config.toml
num_key_value_heads = 11
norm = "layernorm"
norm_eps = 1e-05
bias = "all"
parallel_block = false
init_std_down = 0.0
learning_rate = 0.000356
lr_head = 0.00337
schedule = "wsd"
decay_fraction = 0.725
batch_tokens = [65536, 131072, 262144]
Each number is 128 + 32 x the weight over its row's rms, rounded and kept within 0 to 255. Layers, rows and columns count from 0. The size above them is the row's rms in percent of the matrix's.

# layer 5 MLP down (transposed), 4224x704, rms 0.0236, rows 3440-3478, columns 528-615
size [ 95 106  90  88 110 105  90  97  85 101  96 107 117 106  96  90  93  96  96 104  99 105 104 101 110 102  95  90 106 106  97  90 100  96  85  88 108 108  98]
[[136  76 129  92 107 140 143 102  94 131 139 142 152 199  99 143 139 116 132 171 104 142  76 133 129 137 132 148 119 111 137 136 120 163 191  92 113 164 138 191 126  68 132  86 148 138  71 132 113 110 125 127 141 100 169 116 143 155 126 104 143  90  83  72 139 147 137  67 109 122 139 159 158 153 142 100 158  37 162 137 173 175  86 119 171 119 169 175]
 [163 154 151  85 141 153 127  97 161 200 181  85 132 170 161 160 149  80 153 175 109  98 111 151  63 139  99  97 136 143 111 108 112 104 142 123 153 109  96  82 120 129 152 129 118 114 120 109 164 209  95  99 101 148 119 141 119 139 131 157  61 127  61 144 113 113 145 194 110 118 149 171 109 138  82 137 180 166 115 136 123 149 119 126 148  99 118  97]
 [135 115 116 128 148 107 100  94  98 132 178 139 112 143 145 132 171 112 154 132  92  94 173 124 114  95  89 161 133  74 116 104 115 140  93 180 139 207 120 189 115 109 104 124 117 117 155 118 119 119 141 168 135 177 112 146 136 113  76 122 155  96 128 112 117  97  18 127 104 117 135  98  81 110 147 137 146 164 102 160 106 156 149 113 147  83 118 150]
 [153 153  90 158 122 148  93 149  92 145  85 147 166 118 142 151 128 122 147 129 108 111 135  77 164 120 146  84  53 146  81 119 120 112 160 183 145 166 129 141 163 138  82 138 103  79 143 107 107 166 153 141 113 104  96 134 124 117 137 172 158 169 122 101 126  94 101 105 198 141 130 142 101 127 153 100 134 101 111 122 145  85 139 111 138  83 107 142]
 [133 114 159 100 128 128 116 139 130 116 122 142  92 153 108 122 150  79 183  80 154 137 120 165 109 149 164 113 112 126 175 120 120 141 148 137 147  99  67  93 171 155 183 208 140 127 153  75 109 103 149 114 134 139 130 144 133 133 104 136  83 109 173 191  98 198 150  78 128 100 134 109 148 138 137 111 125 115 152 122 126 107 107  99 197 104  74 129]
 [107 124  98 168 144 154 167 154  96 146 149 137  64 138  95 101 118  94 105 108 145 106  98  97  80 122 156 191 109 118  76 173  93 136 158 125 155 185 138 110 155 140 116 192  65 114 120  78  86 141 149  72 110 127 102 107 162 128 138 152  65  91 116 126  72 125 133 119  92 146 144 129 101 110 151 109 104 132 123 166 143 154 108 112 125 169 167  83]
 [ 82 163 100 161 163  98 137 101 184 143 105 149 113 106 153 146 127 127 167 197 121 164  93 121  83 159 137  73 100 145 112 120  58  98 208 109 132  47 172 149 100 106 107 141 127 191 136 107 189  75  74 129 126 133 115  84 129 137  91 141 133 160 167 130 100 159 135  91 155 118 107  90  91  85  98  87  90  93 191 121 119 124  84  91  71 123  75  99]
 [177 103 160 153 136 130  87 135 137 126 153 100 117 141  71 144 137 106 141 120 159 127  87 163 129  95 224 143  59 176  89 134 155 109  88 175 101  67 104 160  91 102 102 127 138  74  92 166  77  74 108 151 108 154  76 118 128 140 156 126 142  98 152 193  93 171 134 158 140 135 117  76 118  95 110 121 165 122 117  87 111 116  73 133 111 176 188 146]
 [ 92 170 155 159 168 100  82 148 129  95 109 132 114  68 153 151 124 180 129 148  87 139 164 198 157  98 161 146 108  95 160 122  91 168 132 107 124  36 164  69  92  91 141  85 146 141  86 154 124 123 106  92 159 174 117 139 112 144 137 144 159 176 165 104 130 148 137 110 169 150 132 113 141 170 107 104 137 104 115 114  61 143 118 130 145 160 141 204]
 [140 130 117 119 144 106 140 121 120  52 153 152  93 130 165  84  62 130  67 133 105 118  64 139 112 125 141  99 151  74 121 198 118  86 102 103 145  84  70 121 168 157 186 133 122 165 177 112 104  83 151  94 144 138 114 102 129  96 137 122 155 134 102 128 114 108 114 161 133  30 167 123 146 182 121 100 104 153 114 140  93 156 182  96 205  76 118 108]
 [109 126 173 204 154 152 135  86  93 130  94 134 120 103  90  81 183 157 144 102  92 158 140 128 177 154 114 113 129 104 140 116  82 147  90  73 107 138 138 117 128 186  90 159 140 101 145 115 116  96 133  57  91 187 147  66 143  43 110 128  99 186 123 162 110 141 147 165  97 193 113 112 117 177  99 129 110 121 116 118 141 102  89  99 131  40  99 103]
 [150 106 105 178 108 134 180 146 128 117 197  76 130 156 109 152  77  99 117 143  41 165  98  81 183 130 134  98 125 121 133 140 168 156 131 159 140  70 171 116 144 174 133  85 145 127  92 108 142 108 111 137 149 121 126 148 136 107 152  76 193 205 136 146 103 120 130  86 107 146 150  59 172 152 117 128 135 133 108 161 134  87 177 170 140  93  92 154]
 [114 132 131 104  80 118 111 103 136 119 126 197  98  85 133 130 130 132 114 100 138 135 127 154 157 108 133 156 140 140  75 165  95 140 114  84  99 103 123 115 125 157 135 140 139 172 101 146 131 131 130 104 151 143 128 101 123 111 115 114 105 142  85 161 141  65 113 164 119 144 117 103 130 146 107 121 133 132  60 128 132 109 167 154 161 108  88 125]
 [ 95  86 106 149 105  90  94 104 121 181 185 126 124 107 123 158 109 135 133 123 179 132 116 123 134 105 152 181 126 137 147 154  45 114 126 149 106 130 140 104 161 144 147 143 128 101  62  93  89 121 120  83 104 143 106  85 149 158 165 153 126  54 120 125 147 125 175 137  64 135 123 140  61 152 113  90 114 180 114 144 177  96 131  71 130  93 123 176]
 [104 129 143 152 192 166 143 104 159 148 157  88 152 121 144 155 134 122 127 113 129  82 148 141 126 123 148 151 136  98  87 127  94 104 133 138 137 141 133 126  67  76 105  97 134 129 110 169 135 109 136 138  85 138 106 143 144 132 121 124 195 100 115 110 172 129 128 125 150 127 119 111 162 103 131 127  93 100 154 101 100 104 126  89 170 126 146 116]
 [124 100 102  91  75 168 176 139 148 106 128 165 117 162 115 137  83 131 105 206 153  95 122 179 149  97 173 143 122 100 156 146 104 138 194  96 114  57 160 113 114 148 171 135 170 204 120 109 135 164 200 121 100 169  87 137 113 168 107 130 153 139 131 159 146 165  93 167 111 150 144 111 115 141 152 118 130  99 114 161 116 177 132 137 139 115 168 162]
 [116 179 133 127 151 144 159 135 117  69 146 126  74 154  89  98 151  98  92 118 178 126 111  99 158 120 118 131 134  93 142 144 139 152 155 106  92 172 184 106  96 120 153 152 181 109  48  88 120 101 139 191  73 102 186 147 161 135 124 129 133 115 196 137 147  72 164 172 101 124  91 109  76 117 132 128  90  96 150 102 120 118 115 100 120  90 138 162]
 [115 142 181  56 132 192 108 131 121 103 146  99 105 112  76 127 155 111 154 141 123 125 112 131 162 138 153 127  86 118 118 111 178 166 142 127 140 124 116 129  63 114 132 121 157 139  95 137 125 102 105  96 151  95 120 152 155 127 101 149  99 127 171 102 103 136  99 130 102  98 131 105 128  83  98 106 100 133 143 144 122 177 149 111 136 154  48 115]
 [146  60 150 167 154 215  56 122 131 135 104 145 169 128 110  75 156 143 130 118 154 122 143 164 185 136 136 111 123  92 144 140 121  85  85 140 174  81  76 109  76  63 103  73 161 114 188  56 107 137 134 165 166 137 149 131 155 182 176 116 106 119  84 142 124  94 106 142 140 119 100 126  90 198  78 104  98 128  63  92 153 116  88 109  86 150 138 108]
 [151 132 111  94 116  91 138 114 151 130 188 104  88  39  86 118 130 149 151 118  74  87 125 133 139  88 183 161  86 147 132 132 112 127 114  83 143 218 163 152 203 146 128 160 125 128 143 171  86 149 164  69 133 124  64  93 120  82  56 146 118 151 157 123 113 155 110 124 136  81 180 120  94 134 133 100 159 114 139 158 174  62  92 152 147 155 188 136]
 [185 118 168 179 187 146 162 139 135 105 124 174 131 212 138 107 130 131 125 135 131 165 151 175 135 136 129 159 164 101 196 136 128 141  95 169 122 114  70  82 129 106  70 123 142 119 124 185 154 145 121 140 102 160 129 169 112 143 164 196 184 107 174 153 159 138  90 135 124 130 125 145  99 133 113 145  74 122 153 162  64 153 125  94 142 133 112  65]
 [143 172 144 156 190 113 115 179 134 141 156 119  54 108 147 114 118  79 102 116 141  96 175 115 126 103 145 131 126 174 128 100 138 121 157  95 121 150  86 123 164 140 128  89 164  84 133  95 154 137 139  75 151  96 196 128 149 144 119  72 145 119 131 182 115  40 133 135 150  87 152 140  93 171 137 115 157 166 128  92 157 160  91 170 141 124 142 130]
 [128  99 119  95 131  71 173 149 205 180  70 166 148 128 140 123 170 141 127 138 105  80  64 106 159  97 116 133 105 148 240  22 138 122 120 169 146 134 174 126 161 128 140 177 139 118 157 113 152  99 153  93 162 132 122 147 122  81 165 131 104 102 114 211 152 144 130 104 151 115 141  88 175 112 127 186 160 157 143  65 154  72 102 113  88  93 141  96]
 [146 156 127 102 137 126 216 160 127 134 140 122 124 127  26 160 141 155 148  93  52 142 132 138 101  93 187 139 159 127 195 132  78 110  90 132 176 153 118 112  86 110 161 130 149 140  88 116 137 160 104 171 147 172 138 132 130 128 206 128 167 161  76 146  87  98 132 127 132 109 123 147 119  89 155 127 141 178 120 171  88  81 142 126 105  57 139  89]
 [115 159  99 163 100 168 123 133 118 110  98 153 119 137 183 156 115 157 139 113 156 181 136  88 108 127 192 126 137 152 158 153 177 115  80 114 206 111 133 178 135 147 163 155 139 109 114 114 109 165 102 149  91  84 109 144 153 102 139 141 104  89 122 126 174 200 163 185 128 109 140 138 146 123 178 138 129 134 179  94 105 169 151  76 139 115  73 125]
 [129 109 119 112 148 194 129 118 156  88 106 107 227 106 105 145 186 143 167 119  82 124  82  58 107 116  77 156 204 154 128 108  80  90 146  74 110 125  82 114 118 158 105 121 112 121 134 153 204 137 123 136 161 161 115  49 105 138 102 121 156 124  83 100  94 152 127 133 193 131 135 151 167  72 162 121 162 123  79 133 159 160 109  68 158  76 148 103]
 [154 139  73  98  98 162 125 134 124 165 160  97 148 153  78 133  85 169 103 162  96 114 119 149  97 120 136 126 155  97  77 144 130 143 137 139  94  77 125 119 116 189 104  98 145 198 108  83 153 114 108 158  95 107 131 107 146 135  99 200 188 163 148 161 103 166 124 112 107  58 109 128 176 158 149 117 180 125 102 175  58 138 149 101  95 144 164 173]
 [127 151 179  78 175 131 156  79 145 180 130  78 127 143 105 153 104 135  96 134 109 120 133 124 127 115 101 119 138 168 117 108 138 131 105 116 173 151 114  93 173 129 112 112  94  64 115 168 129 146 123 144 143  77 141 167 117 120 138  98 162 111 148  95 146 120 143 129 163 105 132 151  82 133 129 120 152  91 142 140 158 192 134 101  84 173 124  86]
 [115 155 116 144 139 158  84 138 165 155 132 199 189  72 150 128 112 119 147 118 174 162 224  80 109 148 107 155  86 118 131 134 133 128 124 128 185 141 122 167 164 147 139 118  98  90 208 206 162 122 139 133 126 128 112 143 143  77 116 100  86 122 181 110 102 145  99 115  45 140  83 151 131 137 187 142  80 170  63 166 103 101 109 164 150 136 132  92]
 [194 116 172 174 123 148 197 127 127 147 122 148 151 129 143 128 188 100 107 128  89 108  64 130 100 144 171  98  96 144  79  78 127 164 139 206 170 108  25 173 123  79 123  83 108  81  92 137 126 136 120 126 102 128 137  77 128 115 168 119  76 150  92  96 163 176 131  89 146 123 125 103 126 110 181 122  57 114 141 162 143 168 132 118 130 149  73 140]
 [ 95 117  58 171 157 127 137 164 106 164 156 161  90 193 117 122  91 138 156  90 191 110 126  81 107 148 101 115  88 186  66 126 131 114 184 111 143  85 115  83 111 106 184 147 197 123 106 118 146  82 162 142  95 133 132 151 176 151 185 142 126  93  81  88  94 211 169 179 143 137 107 154  93 173  92 153 144 203  90 167  98 117 142  92 119 114 157  92]
 [134  95 165 187 192 150 120 141 205  78  76 129 155  86  72 108 101 111 156 160  90 128 135 162 138  89 102 110  97  98 153 187  58  79 116 127 136  70 149 101 143 139 101 129 148 160  85 135 124 138 172 165  83 110 122 110 128 109 165 134 163 130 149 163  90  74 117 129 108 118 111 103 116 134  97 115 129 100  77  80 130 105 100 116 114 124 146 109]
 [120 114  85 187  60 184 124  77 110  77 175 122 122 193 120 108 158  97 124  90  80 142 134 112  87 154 128  98 153 100 177  58  84 152 115 106 112 147  61 146  78  94 154 118 135 128 167  70 120 127 112 109 170 155 141 100 198  86 123 211 110 149 108 129  87  91 177 136  77  94 146 127  92 140 102  87 197 177 136 149 104 107 131 116  65 181 150 125]
 [101 148 152 178  86 182 149 103  85 111  90 126 132 149 139 118 107 130 117 135 108 169 152 100  97  95 152 181 150 108 103  82  87 165 104 172 144  61 183  77 189 130 121 148 129 128  78  87 167 120 128 152  86 123 108 138 149 135  87 162 185 119 170 175 126 102 134 124  85 141 104 105 154 122 136 135 108  63 133 136 115 127 136 107 213  66 108  90]
 [ 39 132 121 155  55 212  86 134 165 147 145 143 102 110 138 126 147  85 162 146 184 160 110 111 112 177  99 130 133  94  94 114 125  91 129 147 140 114 142 180 102 139  59 109 145 135 187 126 137 117 145 100 108 132 134  56 110 113 126 121 128 153 109  60 124 102 171 124 129  88  62  83 106 171 176 156 105 159 148 127  91 117 154 183 121  71 151 128]
 [130  93 210 127  97 113 135 162 141 138 164 142 147 112  90 138 137 127 115 104 110  33 131 116  22 136 172 139  95 133 155  75 137  80  82 105 170 113 116 102 132 176 145 103  93 194 144 128 120 146  85 102  89 115 141 100  99 110 131 165 147 132 176 160 156 141 125 110 143  79 187 157  96 109 158 172 129 135  80 131 109 151 105 133  89 111 157 172]
 [149 141  77 116 111 113 123 101  67 120 160 131 147  99 114 109 125 116 127 143  74 108  91 123 157 159 153 174  81  89 133  92 131 126 179 163 130 106 141 124 110 115 104 100  51 178 119 146 128 106 145 189 139 133 140 163  77 128 143 112 135 155 136 121  92 129 104 148 137 100 183 120 171 193 114 142 146  94 126 130 146 143 123 161 108 134  99  83]
 [140 179 135 112 135 121 120 154 133 101 127 121 136  82  79 101 108 111  97 158 113 174 165 136 164 169  38 180  67 105 129 102  89 135 124 103  99  78 153 159 134 129 121 131 147 162  99  92 100 109 115 145 119 134 118  90  96 133 127 162 122 113 148 132  94 101 172 100 142 136  80 140 208  84 170 146 146  93 136 119 114 168  86 151  69 110 116  83]
 [149 103 107 181 155 100 101 157 122 128 109 114  99  86 137 148 135 210 127 134 166  97 148 132  77 127 122 152 114 121 110 148 129 152  96 147  79 120 137 149 132 123 127 125  81 136 164  79 140 136  88  96  85 143 176 103 135 150 106 103 179  76  71 167 132  98 134 108 129 191 177 118 140  93 152  73 144  80 121 160  96 158  97 139 101 121 130 110]]
# layer 5 MLP up, 4224x704, rms 0.0254, rows 3441-3479, columns 528-615
size [107  93  96 107 105  85 103  85 103  99 110  86 102 104  87  99  99  98 105 100  98 102 104 104 102  95  96 104 110  98  91 107  90  81  92 101  96 102  98]
[[112 114 108 128 148 108 125 111 147  95 160 145  93 131 142 123 124 113 122 149  73 132 129  99 117 166 200 108 119  96 152 107 152  61 130 156 112  77 115 134  84 153 128 142 159 105 146 115  95 108 125 129 124 125 175 143 108  71 174 108  78  80 147 109 111 153 105 183 130 101 160 105  89 150 170 154 143 159 162 191 163 173 123 178 146  81 110 162]
 [113 186  92 114 140 150 103 139 108 147  91 100 109 133 115 108 133 127 142 105 167 151 118 141 113 163 151 140 155  69 178 127 147 116 169  71 136  28 110 115 137 148 199 144 112 153 192  84 208 133  58 132 125  91  99  93  91 126 148 116 115 160 148 104  62  88 117  94 182 159 118 149 112 176 111  94  97 153 165 161 181 120 141 135 147 148 101 128]
 [147 135 120  78  86 141  99 110  96 145 120  78 147 152  84 149 155  74  99 101 102 167 200 151 109 154  77 135 198 143 132 140 120  79 154 117 165 104  70 166 190 153 147 141  63 166 107 117  91 121 143 131 171 172  69 127 113  86 116 107 161 153  99 140 109 134  62 144 110 119 139 133 155 123 133 140 147 115 129 153 136 132 127 146 114 138 130 138]
 [136 142 154 156  98 158 136 137 126 189 142 139 132  70 136 108 139 141 100 136 137 100 157  99 157 157 135 123 114 106  84 114 137 147  91 107 148  66 115 166 132 128 162 153 158 136 152 111  88 118 127 121 156 180 121 115 127 133 117 130  84 136 141 142 149 124 118 152 153 152 129  79 144  87  79 109 146 139 124 106  92 105 141 153 125 124 135 138]
 [109 104 161 127 105 114 139 107  94 133 127 133 124 171 145 175  86 144 123  78  87 148 169 131 127  91  94  92 139 112 118 135 126 118  51 155  77 142 110  61 102 168 135 140 122  98 208 104 151 156 156 133 106  95 100  76 133 132 170 118 103 185  75 122 125 170 147 105 122 125 118  92 124 102 185 145  85 121  85 128 162 119 178 163 129  79 112 155]
 [196  84 128 120  84 134 135 166 106 102 128 142 120 172 167 101 171 137 135 117 109 108 157 102 164 127 146 149 152 153  92 122 156 132  93 159 132 164  71 137 108 174 155 154 162 114 131  84  89 150 137 116 141 132 126 157 108  86 134 113 129 129  75 125 185 124 146 116 122 134 157 143 187 113 150 172 143 150  70 174 165 127 201 144 119 109 181 155]
 [ 47  56 132 160 127  94 151 135 141 163  76 147 130 153 157  83 172 121 132 117 144  38 148 114 149 155 117 138  68 125  96 136 214 183 145 143 124 180  95 179 139 181 116 107  95  93 114 205 114 143 163 141  86  75 141 188 139 167 140 133  77 184 129 163 129 104  70 120  68 127 152  87 114 114 173 130 115 158 173 164 171 123 160 118 113  58 142 109]
 [100  66 138  74 105 134 116  92  88 154 136 130  71 121 102  91 119 110 126 101 125 151  73  80 101 143 148 103 186 143 138  86 156 138  90 124 125 184 123 188 116 113  73 144 166  52 135 120 146 111 132  79 125 107 133 125 135 131 107  88  99 102  80 144 152  71 138 137  38 161 129 137  95  76 127 172  76 170 138 146 191 126 153 134 115 143 115  91]
 [172 122 135 123 182 116 172  88 111 121  80 122 110 128 138  74 123 118 104 159  65 152 161  99  65 133 138 113 168 154  93 151  70 122 168 117 131 113  96 195 148 131  90 149 207 143 101  66  98 122 118 133 121 130 104 133 163 138 152 150  81 117  96  94  97  52 119 186 201 128 147 127 143 127  92 139 149 109 112 132  83 110 140 140 189 137 149 170]
 [114 145 139  73 144  95 133 134 143 101  77  85  95 163  94 142 118 135  71 104  51  90 178 152 126 121 157 130 147  89 190 184 148 109 128 200 135  83 142 156 122 191 152 113 135 118 141 134  88 151 136 121  82 151 123  61 128 121 127 116 142 121 165 182 188  25 138  85 125 125 194 126 155  92  90 140 100 169 135  94 121  98 150 174 122  95 171  71]
 [132 155 127 140 116  91 133 121  42 146 129 164 101 168 168  73 123 164  66  86 159  55 114 132 119 117 105 113 112 136 108 160 226 137 122 111  94 122 111 101 142 166 119  98 146 149 139 102 145 170 130 157 163  74 120 122  56 117 169  95  74 129  68 108 109  52 152 174  46 148 113  74  88 195 121  53  97 170 140 210 132  85 101 128  90 118 142  87]
 [142 168 119 147 119  86 149 131 116 120 147 171  93 105 108 135 136 136  99  86 122 101 108 129 210 177 160 129 129 143 110 164 104 129  98 110 102 102 146  78  83 130 132 106 129 133 113 158 115 150 205 109 145 157 190 151 149 134 152 143  86 162 104 191 179  93  41 195 125 148 146  49  97 110 100 137 134  91  92 150 130  97 170 124 132 110 170 181]
 [108  53 189 160 140  50 108 108  86 154 126 118  95 146 123 106 105 102 136  95 122  90 129 117 154  73 141 111 116 153  39 139 188 142 138 115 161 136 100 111 133 156 108 157 180 106 165 109 115 130 133 114 119 166 141 130 134 172 146 121 116 106  96 117 129  67  97 140 153 218 175 131 142 133 117 124 177 157  57 117 186 125 153 165 126  84 151 132]
 [169 166  74 175 155 147 170 155 130 133 164 108  37 177 128  69 149 188 119 128  96  87 115 133 138 127 191 138 145 142  96 139 151  92 127 110 155 108 176 101 124 201  87 191 186 167 126 138  94 125 145 111 184 114 101 126 179  84 122  99 111 122  95 132 143 167 141 120  92 148 132 126 124 116 153 146 132 185 130 149  98  63 158 133 139 137 189 118]
 [105 157 136 146 146 128  85 124 109 131 153 120 129 158 138  63 166  61 108  89 121 116 161  64 149 100 129 164 127 122 150 107 153 177 132 122 170 113  92  90 108 118 120  98 155 107 142 160  96 164 157 116 123 106 127 108  73 108 145  98 169 117 100  99  94 114 118 122 123 117 107 157 115 132 108  95 124  60 111 130 106  83 137  85 155 160 145 175]
 [186 142 122 128 132 199 176  98  91 108  99 175  93 124 146 150 122 135 198 128 143 158 129 135 119  81 122 138 107  90 105 115 154 143 133 149 161 154 151 104 106 184  77 106 124 190 145 117  99 193 160  73 142 148  66  90  76 112 186  94 133 163 139 123 101 126 141 167 120 146 202 137 104 166 147 185 164 124 131  93 125 116 110 129 172  97  83 105]
 [168  69 159 158 158 130 165 110 173  77 229 154 120 190 123 136 139 150 126 154  89 132 139 146  71 140  90  76 188  85 125  86 156 168  47 140 127 142 117 116 113 125 137 153  59 151 152 109 120 102 137 118 104 104 128 155 113 138 198 121 148 150 111 153 132 122 104 135  71 136 148 145 139 142 102 136 127 107 116 126  26  94 179 115 184 142  49 134]
 [123 209 135  85 115 113 113  74 150 167 119  69 106  98 163 153 143 119 174  87  51 116 140  80 110  91 138 108 142 153  92 184 158 142 132 156 120 166 112 197 144 122 131 199  27  98 133 178 168 188 108 114 122 108 107  95 106 164 120 133  69 190 118 114 124 141  83 178 118 148  96 153  71 132 173  51 153  99 166 169  76 103 160 106 122 137 151 160]
 [169 176 120 100  85  89 113 157 106 117 139 202 111 110 152 122 137 109 212 104 113  76 114 147 125 133 151 131  99 102 146 126 120 201 111  95  85 110 127 114 137 105 100 129 117 121 103 148 118 159 124 134 152  90 152 111 122 140 194 130 146 140 152 152 191  96 118 100 165 169 113  68  61 198  82 135 147 196 140 188 147 132 125 154 169 118 187 126]
 [ 94 187 177 173 131  91 134 106 140  98  70 107 119  80 103 132 112  68 138 132 130 149 132  51 152 191 144  84 106  75  94 182 169 179 117 101 148  77 145 141 119 100 129 130 105 115  84 147 173  91  84  95 150  79 110 119 161 106 138 107 121  63 114 150  71 121 123 117 148 100  91 101  89 146 116  89  92 150 195 100  63  88  93 187 100 117 135 225]
 [154 135  88  86 143 107 112 154 150  80 149 130 125 110 134 119 124 143 125 140 144 113 137 102 147 135  77 120  91 129 105 117 141  90 100  83 124 139  71 138 129 156 135 132 115  73 136  71 109 126 111 145 143 193 110 123  50 170 186 125  98 104 110 131 110 100 105 132 108 168 117 128 140  80 177  91 146 169 132 112  60 158 107 105 110 139 168 131]
 [154 146 176  94 170  75 171  59 173 143 116 126 150 115 120 144 119 103 123  92 158 160 177 142 155 129 135 139 170 106 116 120 112 150 121  88 102 118  83  61 100 162 172 141  80 139 139 121 172 127 127 146 122 138 152  84 102 122 163 133 121 146 117 162 109 158 114 122 138  93 133 178  91 114 114 135 128 207  58 165  91 125 140  87 109 135 147 159]
 [ 97 109 164 133  92 164 180 165  95 127 134 198 139 128 151 122 148 112 139 113 115 133 172  12 134  83  97 150  98  85  48 140 134 157 153 129 115 131  76 123 130 123 108 125 124 175 107 218 130 141 129 168 129 133  61 138 127 136 210  88 114 114  86 113 128 156 131 155  53 163 154  62 127 130 136  61 126 186 157  92 146 168  89 142 133  90 171 112]
 [ 92  56  87  47 166 100 168 127 165 138 181 183 143 128 126 122 150  96 210  85 158 139 160 107 151 160 106 104 135  37 101 121 164 173 130  75 184  53  77 118 150 118 132 191  80 153 132 136 101 173 137 125  67  67 152  87 134 158  92 130 170 120 103 151  91 145 131  94  79 121  98 164 121 119 116 162 148 140  51 100 113  75 192  93 122 128 147 133]
 [201 117 147 145 150 169  82 146 174 182 157 153 101 159 129 108 179 157 154  90 154  90 165 141 126 124 122 145  70 123 116  90 109 105 145 190 148  98 150 150 181 157  71 156  54 125 164 190 107 120 138 108 121 128 108 139  98 137 142 104 142 161 118 148 102 184 118 109  97 128 114 171  90 117 110 134  69 130 144 175 142  86  90 169 151 134 145 129]
 [132 130 110 106 136  79 143 188 160  67 166  98 139 111 134 121 130 117 188  99 188 116 119 160 132 136 118 126  96  89 152 138 153 161 131 148  73 167 118 161 104 157 171 145 150 151 125 114 148 166  89 103  89 148 147  93 101 141 147 121  93 114  87 158 115 112 157 182 102 114 103  88 101 209 149  89 144  74 142 119 117 104 162 132 150 100  76 139]
 [160  63  75 110  93  92 166 127 120 154 107 161 136  96 188  97 142  91 143 139  91 122 134 120 137 112 146 104  49 128 172 165 106 107 141 135 134  50 123 118 119 136 138 173  69 143 179 106 103 138 107 129 145 109 147 141 122 179 162 125 135 132 137  94 130 147 156 134 176 184 139 117 115  68 153 117 157 122 135  86 178  70 126 141 155 142 110 176]
 [182 122 147 121  79 152 124 191 133 104 152 147 131 119 125  95 186  70 128 159 142 102 159 138  78 200 104 113 151 134 174 132 171 115 129 158 116 132  83 132 200 141 169 107 125 140 126 199  90  88  88  97 140 136 135  74 148 128 125 112 138  91 135 118 170 117 143  81  64 132  94 109 157 103  55 116 144 125 167 138 113 168 131 154 171 173 141 109]
 [179 109 159 137 137 114 164 115  88 139 126 154  88 174  91  72 144 106  96  75 134 153 127 141 105 132 131 154 107 151 100 178 126 160 125 105 111 115 135 122 109 127 150 128 174 111 130  90 135 142 124 157 118 148  94  96 118 130 143 107  75  99 112  82 157 141  73 122  60 174 126  98  76 162 120  89 196 119 168 152 147 100 138 170 168  73 161 159]
 [189 164  90 110 146 133 151 147  87 137 158 134  93 101 134 113 119 139 162 143 155  62 161 154 138 133  93 104 157  82  97 186 159 149  94  87 109  84 147  93 119 196 101 135 121 133 111 123 143 106  90  63 181 136 138  43  38 137 100  74 109  72 162  72 107 146 102 130 172 218  75 128 121 189 126 161  73 122  66 108 109  58 137 127 158 144 144 101]
 [ 91 140 110  96 147  81 128 112 123 140  90 132 131 139 123 144 172 112 120 145 123 113  92 113 158 126 118 109 159 105 103 133 153 119 109  95 121 140  73  98 127 149  71 122  93 150 159 147  79 167 156 136 124 107 131 131 153  99 110  86  99 134 127 205 198  98 176 110  96 150 126 123 120 177 181 156 102 133 131 171 140 128 181 106 111 113 153 131]
 [164 154 161  94 188 115 119 162 127 151  85 143  15 113 198 116 123 174 156 101  53 122 133 144  98  66 149  98 153 156  46 182 143 128 120 101 117 151 139 146 117 144 132 156 135 125  99 126 127 154 108 107  96 128 103  81 130 123 110 127 136 141 154 149  82 113 163 139 148 134 151 160  76 127 162 122  41 155 110 168 126  76 153 123 116  76 128 134]
 [143  93 100  67 160  87 129 160 145 160 140 146 129  93 130 112 139 150 153  81 144  84 109 151 193 165  88 117 111 116 129 147 146  99 130 135 116 173  63 145  83 109 124 114 135 120 176 176  91 141 127 105 137 144 156 152 116 131 158 110  85 137  94  99 140 140 145 148 148  92 167 182  97 122 136 149 167 181 141 105 158 111 110 141  82 168 140 135]
 [175 111 110 135 145 100 143  86 113 149 113  81 137 134 142 152  63 177 115  69 107 119 142  57 194  71  99  83 147 123 148 136 154 111  82 175 137 142 150 101 140 119 176 126 110 128  95 146 102 140 136 189 141 124  95 131 147 181 174 125 163 147  89 167 136 116  40  90 164 123 234 155 120 111 120  68 144 107 154 199 153 139 127  99 171 172 132 107]
 [119  84  47 113 145  20  89 109 153  64 153 165  88  93 152  95 174 154  99 116 111 117 154 127 141 153 129 158 136 113 129 100 140 117  96 123 123 104  94  86  87 169 151 122 108  68 129 148 145 133 118 130 173 140 172 153  55 112 151  91 127 128 160 135 242 205  79  74 151 126 143 137  86 110 108 127 174 147  86 151 192 125 207 154 118  97 151 178]
 [190  86 115  61 143  82 118 112 100 141 111 118  84 135 154 166 162 144 141  99 145 137 139 113 112 100 133  94 123 141  89 108 110  71 150 131  89 126  87 148 119 150 105 116  95 125 114  82 127 181 151 111 104 126 121  91  60 111 117 101  97  81  90 110 160 149  94 162 186  65 134 124 155 140  92  39 146 110 143  81 122 118 110 113 120  39 160 139]
 [120 166 160 103 135 134 117 140 116  90 175 153 146 147  88 113 182 136 145 132  80 118 166 133 169 116 132 125 143  97 131 107 183  79 112 129 117 122 111 105  83 150 115 138 160 150 181 107 116 110 118 139 187 108 114  59 109 145  77 148 153 147 116  71 125 156 118 128 123 117 116 164 159 119  77 125 108 113 116 152 112 127 162 140 110 171 141 148]
 [168  74 127 141 127 127 107  85 135  98 157 159 145 143 138 121 136 144 141  57  67 128 194  87  63 177 107 116 133 123  88 111 137 118  71  96 147  97 108  74  72 213 151 176  88 142 119 107 105 201 148 120 131  91  95  47  86 143 135 120 131 110 120  98 172 105  30 108  72 142  96 193 154 140 186 146 172 171 111 158 114 101  88 162  80 125 133  85]
 [134 125 147 144  94 130 158 107 137 174 106  74 140 141 115  93 153 199 137 177  34 118 133 160 112 143 183 131 121 147 122 165  98  85 143 137 140  84 132  93 161 126 178 140 143 179 123 182 119 198 115 180 117 170  97  83 146 106 131 101  97 129 141 112 142 212 159 105 122 201 141 117 160 147 156 126 122 106 126  81 115 132 111 132 180 158 116  90]]